config.toml
n_layer = 10
norm = "rmsnorm"
attn_scale = 0.177
init_std_qkv = 0.0379
Each number is 200 + 20 x the weight over its row's rms, rounded and kept within 0 to 999. Layers, rows and columns count from 0. The size before them is the row's rms in percent of the matrix's.

# layer 7 MLP down (transposed), 320x96, rms 0.122, rows 221-243, columns 0-47
102,205,195,152,232,198,161,200,177,208,214,177,217,194,210,204,200,231,196,182,164,202,184,158,169,189,205,197,214,226,190,179,192,212,189,186,217,185,205,183,216,223,196,199,245,230,211,192,213
114,209,184,233,216,190,208,223,192,213,188,221,193,199,169,185,181,197,185,159,225,208,196,221,201,203,148,241,188,208,210,208,191,214,156,165,197,189,230,223,181,201,218,210,186,210,203,203,222
095,191,199,232,180,184,181,195,184,233,196,237,176,242,205,226,185,185,204,169,211,208,221,191,226,205,191,173,191,180,188,206,182,166,199,217,176,180,191,192,220,215,204,172,216,187,219,217,178
103,203,203,185,198,223,201,215,182,199,220,216,214,200,169,173,215,218,168,196,209,209,208,205,195,229,183,202,188,167,167,229,217,205,177,167,175,183,202,175,180,200,191,212,173,240,198,189,204
105,164,202,194,198,184,200,200,180,204,231,180,208,193,198,179,195,188,181,218,205,200,204,171,220,235,206,229,191,197,211,230,210,184,204,193,183,194,175,196,228,231,201,153,216,207,208,233,198
087,188,241,196,212,151,196,207,214,187,178,182,232,165,187,213,200,221,180,202,229,189,197,210,193,196,166,167,241,204,208,244,201,216,221,217,218,186,198,186,194,188,194,176,204,190,260,192,213
103,209,205,177,191,215,207,179,217,161,195,199,213,207,206,183,228,182,212,203,246,216,200,196,160,201,146,204,181,203,188,197,176,229,221,182,209,161,210,219,202,228,198,198,193,205,217,213,205
095,192,217,197,172,200,206,242,183,195,194,200,175,190,210,229,185,219,182,213,193,223,190,209,211,220,181,212,208,207,215,207,192,231,194,204,195,236,219,172,187,192,231,187,187,239,219,210,201
104,168,204,190,175,224,250,176,203,221,198,203,198,235,206,195,199,178,172,190,208,222,176,203,177,188,165,219,203,216,212,205,221,152,225,212,190,229,194,203,206,197,164,207,187,184,200,193,189
091,209,225,202,219,156,215,189,176,184,185,199,163,212,226,239,206,202,212,198,168,220,237,209,174,192,225,187,229,194,232,185,183,197,184,202,207,196,209,191,224,180,201,195,233,227,196,199,228
097,191,220,202,223,212,196,182,212,189,199,196,213,226,206,203,188,208,194,223,232,152,193,197,209,216,206,180,215,192,217,214,236,213,179,238,203,203,208,195,201,231,197,197,200,161,239,213,213
107,204,214,166,194,194,176,194,194,197,203,172,234,207,196,210,194,202,201,185,175,201,201,198,186,241,206,222,240,206,168,203,180,191,197,216,244,162,167,234,211,213,152,193,230,193,201,218,230
103,199,242,181,203,208,201,225,222,210,211,179,197,218,242,192,189,210,174,207,182,208,162,225,141,193,197,199,205,226,184,183,180,197,194,182,158,175,194,191,186,185,201,204,210,182,203,197,191
102,205,215,196,215,173,196,224,205,171,137,197,223,238,225,157,214,191,235,223,216,193,192,199,186,218,201,211,177,178,198,188,216,178,188,185,203,205,237,201,175,204,204,173,207,163,199,187,219
100,192,219,210,193,198,181,219,200,214,215,214,149,196,185,223,241,184,195,181,199,214,186,182,201,172,181,219,201,207,206,215,179,181,241,223,193,206,186,196,220,195,176,231,181,209,171,214,192
098,196,208,189,195,194,195,192,201,197,205,192,174,197,217,212,209,194,168,216,207,217,201,190,161,184,182,173,179,194,198,198,180,179,203,186,209,199,216,220,196,171,170,227,179,166,234,195,228
105,210,163,177,215,198,166,182,212,180,201,184,189,191,208,198,193,164,199,236,202,214,222,202,192,199,188,191,232,177,201,225,180,205,178,195,200,198,239,230,191,207,190,212,232,190,193,215,171
102,233,207,185,208,195,201,194,217,181,184,192,188,135,203,214,194,192,173,194,186,190,185,223,175,215,152,228,209,176,162,191,199,189,192,179,182,196,225,196,192,227,165,195,195,209,188,206,221
098,208,185,214,210,162,198,196,197,199,192,221,211,195,236,209,220,202,228,168,226,200,184,184,223,149,146,195,172,182,177,191,199,191,208,198,198,218,195,200,199,169,191,212,204,172,169,174,212
098,197,215,201,235,193,216,204,211,232,182,209,226,207,183,250,194,222,201,182,197,214,184,208,222,200,194,181,191,173,256,207,196,224,182,147,199,227,166,196,190,208,207,204,192,214,203,183,184
090,212,187,220,201,229,155,188,199,239,187,201,217,187,200,202,179,158,182,165,230,250,193,235,190,169,180,229,217,200,199,209,180,173,184,212,167,200,239,179,217,216,215,181,197,200,202,182,187
113,191,192,185,168,208,160,185,203,218,185,195,201,195,157,177,179,188,256,178,215,152,237,216,196,184,205,207,209,179,199,203,166,198,207,197,185,160,181,224,204,194,175,196,185,209,170,223,192
105,200,252,186,191,200,172,208,211,212,197,213,202,165,181,240,178,228,227,199,182,214,202,222,183,224,202,176,222,205,200,189,173,193,204,179,207,191,203,202,206,208,162,187,156,204,190,214,224
# layer 7 MLP gate, 320x96, rms 0.126, rows 222-244, columns 0-47
110,179,181,188,193,173,215,190,218,174,190,191,193,227,188,211,231,208,226,173,189,181,225,202,232,209,197,195,223,219,187,197,198,174,173,200,207,211,187,130,208,214,183,186,195,238,207,178,203
097,210,222,218,180,206,186,192,227,216,181,185,204,222,215,199,193,169,189,192,202,228,201,191,175,206,194,204,201,187,260,201,197,186,181,203,194,237,233,189,207,191,179,169,202,216,192,187,191
101,207,197,214,215,177,196,170,193,216,219,157,201,222,197,182,204,195,223,245,204,185,209,185,197,181,224,246,185,194,221,192,198,218,179,200,217,160,202,166,216,194,191,178,229,194,198,195,178
111,211,219,197,198,175,210,205,170,234,222,211,231,200,245,221,207,226,174,177,166,200,207,170,207,190,182,196,202,176,245,217,176,194,197,191,190,179,188,193,213,205,190,192,203,173,199,221,205
087,203,221,208,212,224,200,207,193,223,228,195,187,212,212,180,215,193,223,191,205,208,208,176,201,207,219,164,201,218,182,193,161,230,212,189,186,253,215,213,194,217,190,199,207,216,194,221,181
100,245,196,177,206,181,179,187,192,262,192,177,181,165,196,204,199,222,232,153,167,186,198,207,183,187,187,199,182,209,209,185,179,178,158,197,183,181,227,184,193,194,217,203,184,230,196,193,162
101,215,212,226,176,205,224,225,176,221,197,165,206,213,204,204,235,195,225,185,223,209,163,203,218,186,192,223,202,203,192,201,185,191,157,198,145,174,216,182,194,225,206,197,207,177,210,199,195
119,197,239,204,153,200,234,199,199,205,200,189,187,199,219,214,207,201,194,211,213,195,205,211,203,212,207,179,190,237,191,203,190,205,184,219,204,177,227,173,224,158,236,202,206,181,220,209,197
096,178,177,208,171,184,162,177,195,203,237,201,162,191,202,189,192,224,205,171,204,220,205,180,152,182,199,216,225,208,198,196,183,194,214,213,233,186,164,186,230,242,222,218,199,214,152,214,193
100,188,252,179,182,213,251,194,196,217,208,192,189,216,182,176,174,193,208,193,188,200,207,236,192,235,206,189,185,208,221,213,201,202,221,193,244,191,234,193,186,132,189,174,210,209,206,216,206
103,174,226,189,198,191,206,167,182,251,208,196,207,218,191,173,206,180,211,226,226,195,168,213,175,214,191,266,178,191,210,207,207,151,224,208,178,208,200,183,211,215,217,198,202,194,213,199,164
106,181,176,192,183,223,209,212,193,213,180,187,188,177,160,246,215,214,224,183,194,205,180,209,191,184,182,201,197,198,204,184,205,204,190,214,185,186,210,168,203,174,114,204,238,205,214,204,150
108,190,206,196,227,172,184,168,204,196,185,205,212,182,188,186,212,222,213,202,216,165,167,199,177,238,166,208,181,230,215,201,219,168,183,210,192,246,174,211,197,243,187,213,227,209,211,206,209
100,182,195,201,169,176,201,171,224,216,183,218,188,186,184,226,181,209,209,200,230,187,211,209,221,178,191,231,205,170,241,201,207,210,177,170,212,183,212,208,237,200,169,187,179,176,177,202,216
093,217,200,122,179,175,191,189,210,224,215,199,209,185,237,231,193,212,196,188,220,199,218,203,184,165,218,205,189,184,213,226,204,190,205,164,208,189,224,184,211,193,214,186,185,174,209,198,188
099,172,240,193,192,175,216,171,203,245,239,180,211,248,186,220,182,194,216,204,186,185,205,197,176,160,195,240,190,215,212,198,185,174,204,203,226,195,170,186,230,208,201,186,172,212,179,183,176
099,156,190,233,198,189,221,195,225,205,195,185,193,238,188,204,202,214,202,222,197,217,242,194,214,163,207,174,177,182,206,191,198,183,169,220,216,206,235,194,190,195,211,259,229,195,196,244,182
097,196,231,161,193,209,226,175,173,209,222,164,199,205,205,223,195,216,197,213,196,159,227,212,229,227,211,205,189,216,194,161,188,193,196,188,204,189,200,194,229,230,214,184,227,216,216,261,203
105,183,205,203,244,217,174,162,233,203,212,200,189,222,212,208,199,186,193,213,195,197,228,212,207,170,180,196,185,228,209,233,202,208,233,204,213,214,198,182,230,197,201,211,175,199,198,188,221
096,168,228,188,208,173,217,188,191,227,181,203,211,197,174,183,189,180,178,191,180,215,187,178,209,203,173,178,194,207,180,184,180,215,159,218,202,202,172,198,209,216,215,237,203,184,176,257,215
112,205,180,223,233,205,189,189,192,164,210,188,216,230,201,212,224,195,215,182,218,154,199,180,200,219,160,194,193,206,203,192,181,216,232,159,179,222,186,161,196,222,220,190,188,207,182,218,180
099,179,196,245,190,195,204,202,207,203,209,240,181,222,161,198,191,246,195,211,208,194,236,212,207,186,180,172,192,170,186,188,209,175,213,179,199,204,210,186,190,209,204,209,230,197,187,179,186
100,192,210,192,158,216,195,216,164,210,176,223,220,205,212,175,173,223,172,206,213,213,204,187,184,222,180,191,181,219,209,200,234,230,185,217,184,239,197,223,194,203,170,184,232,186,197,238,208
# layer 7 MLP up, 320x96, rms 0.126, rows 222-243, columns 0-47
111,197,185,232,227,204,169,199,232,204,189,155,187,183,183,211,172,239,204,172,192,215,214,195,181,206,175,187,182,203,201,262,207,210,195,210,203,173,225,197,182,195,205,194,174,200,193,212,188
094,224,217,177,236,173,219,186,249,166,228,200,216,196,193,201,239,202,212,200,188,208,213,208,215,177,172,223,220,187,228,190,203,214,204,204,216,179,171,174,193,193,230,227,190,190,219,210,227
100,234,197,209,198,194,210,178,197,195,184,213,208,207,199,199,222,207,179,200,191,176,194,212,213,215,183,183,200,248,199,209,206,194,217,232,195,196,156,203,181,165,191,208,190,198,187,210,212
107,202,208,200,211,185,186,168,186,195,191,199,206,187,202,167,196,194,210,178,197,214,223,252,201,173,206,208,255,188,274,184,208,215,178,204,237,181,212,189,245,185,197,214,179,198,203,191,176
093,208,210,212,230,185,188,176,219,220,223,189,161,194,214,204,223,219,215,187,213,204,211,173,185,198,172,205,201,200,191,173,184,185,221,174,183,198,184,204,227,184,173,176,202,191,172,165,215
103,210,187,195,169,229,212,199,219,237,193,217,230,192,189,153,224,183,221,195,204,204,211,186,236,168,196,201,182,224,182,206,198,225,211,202,158,167,165,212,217,186,221,205,211,196,197,205,223
096,224,210,226,245,206,187,193,184,233,195,195,221,179,174,174,210,165,197,220,209,184,202,186,220,219,188,172,222,178,217,214,194,198,186,180,220,174,192,260,212,188,205,214,236,194,198,212,222
105,208,207,223,191,203,223,198,159,197,190,211,185,158,203,217,245,183,222,206,203,185,218,174,216,181,213,201,196,170,185,206,164,185,199,238,198,188,217,222,180,234,196,222,218,198,218,206,218
094,208,197,211,195,238,217,192,194,220,206,188,227,240,215,210,198,191,223,221,183,203,207,177,218,200,218,188,204,214,205,180,206,239,199,173,213,226,253,217,174,178,199,186,169,160,213,205,181
095,157,180,197,223,185,208,253,243,171,193,193,221,218,185,229,201,189,212,199,195,194,227,212,228,187,175,183,176,203,202,175,178,190,192,216,207,197,179,209,179,178,205,197,191,246,195,191,216
107,211,210,208,210,206,189,211,189,182,221,211,230,196,216,199,191,207,177,197,207,206,208,193,176,231,188,232,195,212,215,227,189,176,208,203,149,194,187,206,157,222,212,191,203,184,192,182,204
103,159,207,195,230,221,185,163,190,187,195,192,206,236,206,204,222,208,208,249,192,194,201,199,191,211,191,186,208,155,194,174,216,210,217,189,199,245,195,202,239,190,213,145,179,213,188,186,169
100,186,197,163,216,187,224,194,167,199,212,187,210,187,189,216,199,199,167,196,204,203,225,221,214,194,198,209,225,178,173,201,189,205,238,165,218,193,177,183,211,194,185,209,178,179,193,195,195
099,184,173,190,212,219,192,174,209,183,244,198,244,182,207,209,204,195,192,198,240,198,216,204,184,217,192,160,202,216,189,207,208,209,176,197,208,223,215,228,180,166,202,190,194,190,213,226,213
096,201,212,200,230,224,157,212,198,233,219,191,198,194,189,210,214,234,171,175,188,195,167,190,147,201,186,245,214,215,223,164,214,176,172,195,220,208,207,185,188,235,163,230,183,209,186,213,206
104,202,170,202,205,178,184,195,208,260,216,213,166,198,241,227,218,186,172,196,222,219,229,189,175,215,228,197,199,196,186,195,224,205,199,179,229,182,214,184,214,222,233,209,213,209,186,210,182
102,199,194,192,200,221,247,195,188,181,196,228,201,222,159,177,186,219,203,199,223,204,227,217,198,209,164,190,190,162,202,198,215,193,236,174,211,187,231,183,199,185,216,195,229,227,226,185,195
102,206,181,207,206,219,190,169,235,162,232,204,190,213,166,158,187,236,247,207,200,156,171,227,205,213,215,186,201,191,153,171,173,198,204,198,205,229,222,214,212,182,193,168,216,186,217,206,210
097,205,199,240,169,212,167,193,194,214,240,216,220,192,227,203,177,198,185,191,203,178,161,201,200,248,194,179,197,196,202,198,173,203,229,224,176,207,237,213,178,229,220,203,220,208,222,245,204
093,180,196,163,209,192,175,201,205,227,215,179,171,177,175,227,173,216,187,200,164,175,178,188,179,259,182,238,207,201,181,232,182,198,238,216,194,179,182,196,160,206,214,196,203,177,156,213,194
117,172,212,194,208,207,185,204,185,210,179,180,184,177,185,188,170,215,193,170,183,252,199,235,211,185,205,190,227,194,203,173,202,210,197,193,241,216,213,194,226,205,186,222,192,242,225,189,165
106,183,164,173,184,210,211,168,232,225,191,215,180,191,222,152,242,194,180,230,241,202,178,195,198,176,218,216,190,216,179,195,194,217,220,197,213,227,218,244,171,203,227,201,199,193,196,200,215